Weights of a small GPT-style language model, trained from scratch on English Wikipedia.
Training: a variant of SOAP for these matrices, 158M tokens, 4816 steps.
Each number is 128 + 32 x the weight over its row's rms, rounded and kept within 0 to 255. Layers, rows and columns count from 0. The size above them is the row's rms in percent of the matrix's.

# layer 8 MLP up, 512x128, rms 0.292, rows 455-467, columns 0-127
size [ 92 100  98 114 100  95  91 101  94  92 101 106  96]
[[ 92 177 115 137 108 182 132 132 169 123 114 127 145 143 120 142 109 159 103  59 106 163 175  98 114 153 120 112 175 145  53 111 136 161 105  89 164 105 115  93 136 102  84 158 112  81 130 160  67 105 141 135 114 134  57 142  78 212 101 119 156 129 191  67 132 124 130 103  94 143 139 116 168  84 131  88 143 156 190 127 119 140  93 138  66 106  78 113  91  52 111 125 157 126  96 206 114 158 100 142 107  99  78 134 112 115 113 130 113  65 106 131 158  71  97 115 106 151 112  78 126 134  96 139 116 119 119 126]
 [158 125 177 152 142 115 117  33  98 116 145 119 135 111 159 113 155 170 117 160 143 121 153 107  76 119 114 151 117 118 131 109 143 135 104 128 119 134 143 163  93  82 177  97 178 119 151  96 113 149 138 136  99 132 139  93 156 201 119 171 168 127 170 108 150  96 131  84 125  86 135 147 148 222  98 134 108 156 191  38 175 152  81 155 159 130 140 111 148 133 120 155 138 138  78 161 168  67 113  67 211 125 125 160 175 117 124 107 158 177 121 147 113 106 156 169 110 111 170 101 131  89 116 161 158 143 132 181]
 [157 151 102 150 161  68 110 166 150 135 168 107  74 156  86  82  87 104  77 129 122 199 188 127 133 183 145 145 115 110  85  88 122 141  78 132  89  82  87 100 141  92 149  97 123 157 152 174 168  88  84 145 145 175 108 136 137 138 134  96 159 112 129 130 158  93  80 200  61 101  92 124 141  95 111 162 115 149 153 123 124 126 170 173 127  94  94 157 164 104  98 124 134 118  83 182 183 107 115 118 120  85 138 144 138 130 168 146 123 120 140 172 170 110 169 107 210 133  88 159 177 149 146 158 146 157 107 117]
 [142 124  87 109 135  95 110 109 141 135 105 177 140 105 153 113 146 151  92  97 138  79 130 128  79 172 131 166 107 174 100  96 139 170 117 145 109 106  99  72 129 125 176 169 137  23 196 146 201 101 144 169 155 140 132 148 118 162 116 126 146 108 152 105 164 119 104 193  36 149 141  47 106 175 158 164 143 138 133 114  91 174 134 192 143 152 187 130 147 141 106 125 162 146 187 181 115 142 133 123 119 127  88 147 145 139  93 173 141 152 128 158 111 167  97 132  97  99  98 115 118 155 101 159  98 123  88 150]
 [159 151 179 172 143 139 103 111  90 102 136 125 155 177 116 124 156 127  55 112 128 137 152 151 134  93 160  84 116 125  98  70  87 107 123 123 131 112  65  68 154 130 112  67 148 102 130 105 133 112 120 132 171 183 112 148 119 156 150 124 151 143  78 155 114 128 165 119 129 152 129 126 166 122 131 144 149  75 131  87  94  44 100 136 172 134 124 125 118 102  79 180 208 150 109  84 182 112 178 106 132  78 141 120 106 109 122  90  97  84 146 132  83 114 131 131  44 151 171 109  68  76 183 169 119 135 166 111]
 [140 136 176 115 172 128 134 138 177 141  89 158 106 149 100 141 193  85 137 155  96 130 144 132  71 144  84  82 117 168 116  69  99  91 147 134 130 124 106  89  89 118  94 104 171 102 155 122 215 101 140 118 165 166 136 134 111 168 165 111 192 120 174 121 103  80 100  89  75 132 145 194 127  79 127 157  82 164 124 122 112 155 131 110 104 230 132 163 148 135 125 101 147 155  88 144 164 142 153 117 133 123  85 149  80 155 170 126 139  87 178 121  90 127 169  99 116 147 144 196 114 121 139 115 186 130 137 172]
 [138 150 149 151 137 128  49 139 131 126 209 159 128 169 127 123 109 122 122 148 138  91 179 169 108  84 120 203 152  95 180 103  82 129 121 133 137 151 147 126  92 102 161 137  87  94 128 163  46 102 119 118 136  71 163 134 149 156 118  81 145 140 127 118 176 108 154 152 167 153 106  81 146 155 135  62 163 155  62 160  99 125 155 125 119 167  48 143 107 162 156 124 121 160 120 144 112 163 115 157 136  63 160  65 177 142 139 155 122 154 149 130 110  72 127 128 194  76 131 106 119 100 109 158 113 157 123 177]
 [ 92 158 173 124 109 171 120  83 179 150 133 171 142 126 151  92 112  73 149 176  95  64 116 111 160 152 171 140 143 149 107  79 133 152 171 153 127 180 150 156  23 142 102 132 127 163  91 140 141 133  87 189 123 125 128 149 154 108 112 104 165 113 130  75 166 121 149 127 147  85 131 120 131 116 105 142  85 118  89 174 120  90 163 108  33 200 164 138 128 115 155 158 147 131  65 128 121 172 165 119 134 170 116 107 140 128 117 153 104  99 146  71 170 143  82 127 193  95 113  80  86 159 129 127 114 131 121 102]
 [146 122 113 109  81 143 126 103 106 106 107 129 165  93 128 164 160 114 159 162 116 171 151 114  73 166 124 119 128 107 147 118 123 107  81  72  66 206 138 162  91 191 160 150 143 171 166  81 134 149 149 144 128 144  79 118 135 131 165  86 139 101 133 146 196 151 132 143 143 126  57  76 161 127 142 170 111 115 134 131 111  93 110  83  88 127  89 134  83  89 146 130 118 105 143  94 125 117 160  70 115 135  96 117  71 147 117 111 157  92  85  72 186  96 125 146 160 134  58  70 199 126 150 129 132  64  91 107]
 [ 80 172 102 142  81 168 140 163 105  62 111 154 111 144 148 148  94 157 137  93 105 111 169 168 153 161 166 119  66 107 154 160 146  83 128 136  98 175 109  87 108 128 145  76 147 132 109 132 136  99  91 166 173 174  70 145 134  91 137 164 149 134 138  99  82 150 141 164 191 126 157 108 155 145 139 115 136 110 108 107 122 106 168  99  99 179  95 154 137  99 141 160 168  95  85 112 102 118 196 131 133 133 100 120  91 146 166 110 156 123 115  85 215  86  34 170 101 117 200 160 130 102 127  95 156 135 132 139]
 [ 91 111  85 103 105 116 133 171  98 118 183  99  74 152 114 156 163 113 159 123 100 129 119 153 107 100 140 129 107 143 103 128 143 185 108 170 146 166 126 158 133 129  97 171 163 137  99 144 165 132 130 102 145  77  42 123 124 168 108  73 187 157 161 121 100 140 113 136 128 111 105 104 109 183 123 166 121 206 157  81 109 152 160 152  69  75 116 136 122 141 122 223 181 136 124 122 147 148 133 128 160 169 107  78 120  62 120 128 174  98 121 143 190 115 112 104 116  93  75 157  84 122 127  91  66 179 128 144]
 [116 179 108  93 182 101 172 116 104 132 194  96 192  82 130 155 195 115 165 101 120 155  95 130 212 171 128 161 129 151 136 148 126 180 102 119 134  97 120  61 134 134 125 118 153  90 141  91 145 131  75 181 115 133 125  91 126 137 112 124 131 201 160 152 179 149  78 152  98  95 103 135 159 176  57 108 128 156 116  90  83 187  63 174 103 118 142 111 122 160 132 104 116 123 121  95 143 116 115 134 130  94 143 143 116 130 171  71  89 161  89 114 134 138 123  64 119 125 149 124 175 123 122 130 161 198 113 135]
 [175  56 170 124 176 139 122 104 150 107 153  70 121 169 122 107 102 147 167 155 106 164 182  91 178 101 116 142  75 137 141 133 124  62 150 123  98 120 205 176  78 177  87  52 130 107 154 143 140 164  71 106 160 102 163 196 115 113 101  87 139 187 139  94 182 130 182 123 104 118 164 120 134  73  72 132 117 123 140 136  81 125 125 117  73 138 130 115 138 145 133 160 137 108 129 107 172  56  87 108 165 129 134 111 125 161 133 123 148 145  95 198  98 116  78 112 141 117 155 117 123 107 121 134 115 127 152 135]]
# layer 8 MLP down (transposed), 512x128, rms 0.301, rows 455-466, columns 0-127
size [105 100  99 119  96 100  98 106 102  94  88 110]
[[165 105  97 121 155 118 191 105 108  35 140 145 156 165 127 104 174 154 208 172 165  95  90 104 139  93  63  94 153  66  81 159  83  99  95 106 129 114 102 109 125 104 131 150 101 116  58 199 115  88 146  86 113  90 166 147 132 134 103 129 137 145 108 160 126  85 121  95  88 125 120 194 160 105 122  77 125 127 104 137 166 163 119 161 134 113 174 142 175 150 144 143 139  78 176 174  91 149 109 128 137 114  99  85 157 148 123 141 115 107 115 161  71 145 166 138 117  89 172 161 102  84 116 118  97 147 108 131]
 [149 159 108 118  75 141 102 119 133  98 127 121 106 104 180 153 135  83 153 116 110  92 154 144 131 104  97 135 105 108 164 139 103 113 145 156  99  95 129 125 136 112 122 127 134 146 201 107  86 112 113  63 147 120  56  83 135 101 127 159 199 171  89 150 140 150 128 106 151  69 105 102 119 169 127 132 139 135 188 125 198 150 110 101 138 143 199 103 107 118 120 144  85 163 140 118 113  88 152 117 162 165 164 158 172  93 175 176 176 125 152 130 137 102 136 127  32 234 159 121 151 136  64 164 102 137 113 134]
 [134 102 178 137 112 133  98 116 160 134 172 117 151 111 136 126 109 146 101 112 114  73 136 103 136  75 124 188 118 163 186 169 165  95  84 136 129 140  95 152 180  97 140 144 144 158 109 134  75 109 173 146 123 146 147 138 125 115 144 144  85 153 139 141 132 147 132 177  89 193 121 176 102 156 136 177 189 146 104  57 118 158 154 123 141 228 148 143  69 123 108 121 101 113 143  83 122 102 134 194 144 150 206 141 118 137  92  76 179 147 176 118 149  88 124 164  94  69 147 126 160 142  74 169 137  98  93 132]
 [136 148 136 120 103 135 156 185 112 159 144 120 221 136 128 136 119 111 123  74 118 116 123 128 112  65 185 157 117 176  76 100 153 120 139  72  89 104 122 145 148 160 153 117 192 156 160 181 144 113 146 118 181 144 180 186 109 138 163  86 179 139 124 127  93 157 111 141 126 157 142  98 144 130 137 152 159 155  98 141 101  73 102 139  64 114  86  86 126  84 128 125 115 143 159 151  87 135 118 143  45  96  94 184 121 158 165 166  91 148  72 157 150 162 110 113  94 123 147 169 120 181 137 106 100  83 141 194]
 [121 110 118 135  93 186 109 159 122 123  76 109 107 157 125 150 184 126 130 137 148 107 153 143  79 127 138 125 130 163  95 122 144  63 138 108 150 184 150 152  95 113 191  86  62 150 113  79  92 116  46  92 126  58 134 127 140 127 123 132 174 112 132 171 114 141 155 177 122  86  97  62  96  99  89  78 122 151 105  87 151 129 109 143 106 106 132 125 137  85 136  67 138 157 138 147 134 119 141 138 143 110  60 120 130 164 215 120  99 150 114 110  70  93 160  90  91 163 164 116 126 209 123  85 166 159 126 131]
 [134 115 111 115 154 103  92 105 110 120 131 225 129  77 168  76 159 141 141  96 167 162 116 156  61  97 170 164 139 116 124 132 136 134 103 123 121 156 110  88 100 120  96  95 141  86 181 137 137 129 155  91 120  96 138 153  54 119 127 132 142 169 184 127 190 130 129 128 154 118 116 152 114  77  68 144 160  74  89 144 112 100 164 123 122 136 128 120 149 105 133 169 125 112  94 136  85  73 156 123 165 115 104 113 163  47  68  68 209  65 104 135  96 100 117  98 144  86 182 135 127 138 150 105 138  79 129 134]
 [101 116  83 141 176  47  99 105  96 102 101 168 220 113  79 123 123 123 113 158 110  96 189 162 161 184 154 155 105 121 101 122 184 122 177 129 144 151  98  59  67 150 142  89 110 114  96 145 154 175 143  95 128 135 136 103 158 152 135 119 159 128  99 146 132 139 176 142  63 156 140 121 118 136  98 113 203 131 125 135  58 124 128  92 155 143 108 136 191 166 138 141 140 188 141 151 208 106 167 156 126 170 108 164 130 127 144 121  67 115  97 125 111  99 131 136 168 152  86 128 118 142 174  93 116 104 128 126]
 [155 109 208 201 121 142 127 121 105 184 131 144  78 113 129 154  98  79 153 122 151 176 167  99 153 132 123 154 168 144 143 110 116 134  85 113 128 138 103 148 110 118 148 165 125 117 128 119 149 163 147 100 111  82 131 163 167 113 129 160 128 121  78 133 121 155 142 145 127 173 132 203  50 202 103 166  97 132 158  69 149  72 100 169 127 114 207 129 147  97  72 114  77 110 135 104 156 201 129  96 128 129 130 122 123 115 110  82 179 106 103 167 236 129 138 152 116 145 104 117 129  85 128  97 120 121 136 128]
 [124 151 117 141 164  98 120 158 155 163 138 100 168 144  93  85  79 137 130  69  89 195 114 181  87 117 198  94  73 152 136 131 147 149 124 131 151 136  94 155  96 130  81 135 117  85 137 139  62 106  75 186 112 142 170 149 128  65 126 155 146 110 180 150  92 154 128  80 173  99 148  78 135  65 179 115 123 137  64 155 178 108 143 149 115 155 100 143 144 139  76 124 174 152 109 182 166  84 106 115 134 111 126 108 178 161 125 164 137  97 206 122 109 144 102 133 135 131 134  85 114 152 126 186 137 118  98 115]
 [134 120 142 145 130  90 144 156  77 145 131 141 208 190  97 116 191 134 101 133 132 107 146 108  95 122 152 158 142 173  96 163 105 113 143 122 130  97 130  98 148 105 162 102  94 150  81 110 146  76 117 122 133 135 146 107 219 151 174  71 165 193 113  91 132 115 141 114 142 171 149  98 165 116 113  72 109 143 166 178 138 103 142 209 128 121 101 133 126 174 107 112 132 130  77 148 109 180 122 133 135 157 172 111 140 173 126  98 141 131  98 197 152 190 159 133 136 137 130 133 205 126 189  79  89 161 178 114]
 [ 91 191 116  95 150  88  85  59 141 104 135 189 203 127  77 159 120 161 176 150 142 131  87 157 136  78 104 112 147  95 118 112 124 126 111 109 117 110 116 129 137  91 193 140  50 119  89  98 157 185  91  99 118 132 163  62 148  69 155 117 135  43 143  60 102 115 132 139 126 136 145 134 127 135  95 113 122 163 133 112 109  95 128 138 169 113 129 149 147  67 171 133 183 133 126 111  80 160 117 130 108 139 120 143 108 120 154 159 108 127  96 148 116  38 178 149 155  92 125 164 134 177 127 120 114 173 165 116]
 [149 154  98 168 126 107 185  89 115 142  85  99 165 126 171 117 123 165 147 105 117 161 171 136  93 175 111 118 120 146 172 120  65  78 201 155 172 146 132 109 113 140 106  46 131 143 188 152 124 177 136 194  91 111 110 126 123  94 107 166 131 206 146 143 100 125 128 138 150 100 140  88 123 117 140 120  38  77 171  95 130 158 156 113 143 128 141 149 119 137 147 114 121 167  80  74 156 152 160 111  42 131 140 149 103 195 146  90  88  83  95 142 111 105 133 138 130  78 134 139 133 176 139 122 134 114 151 165]]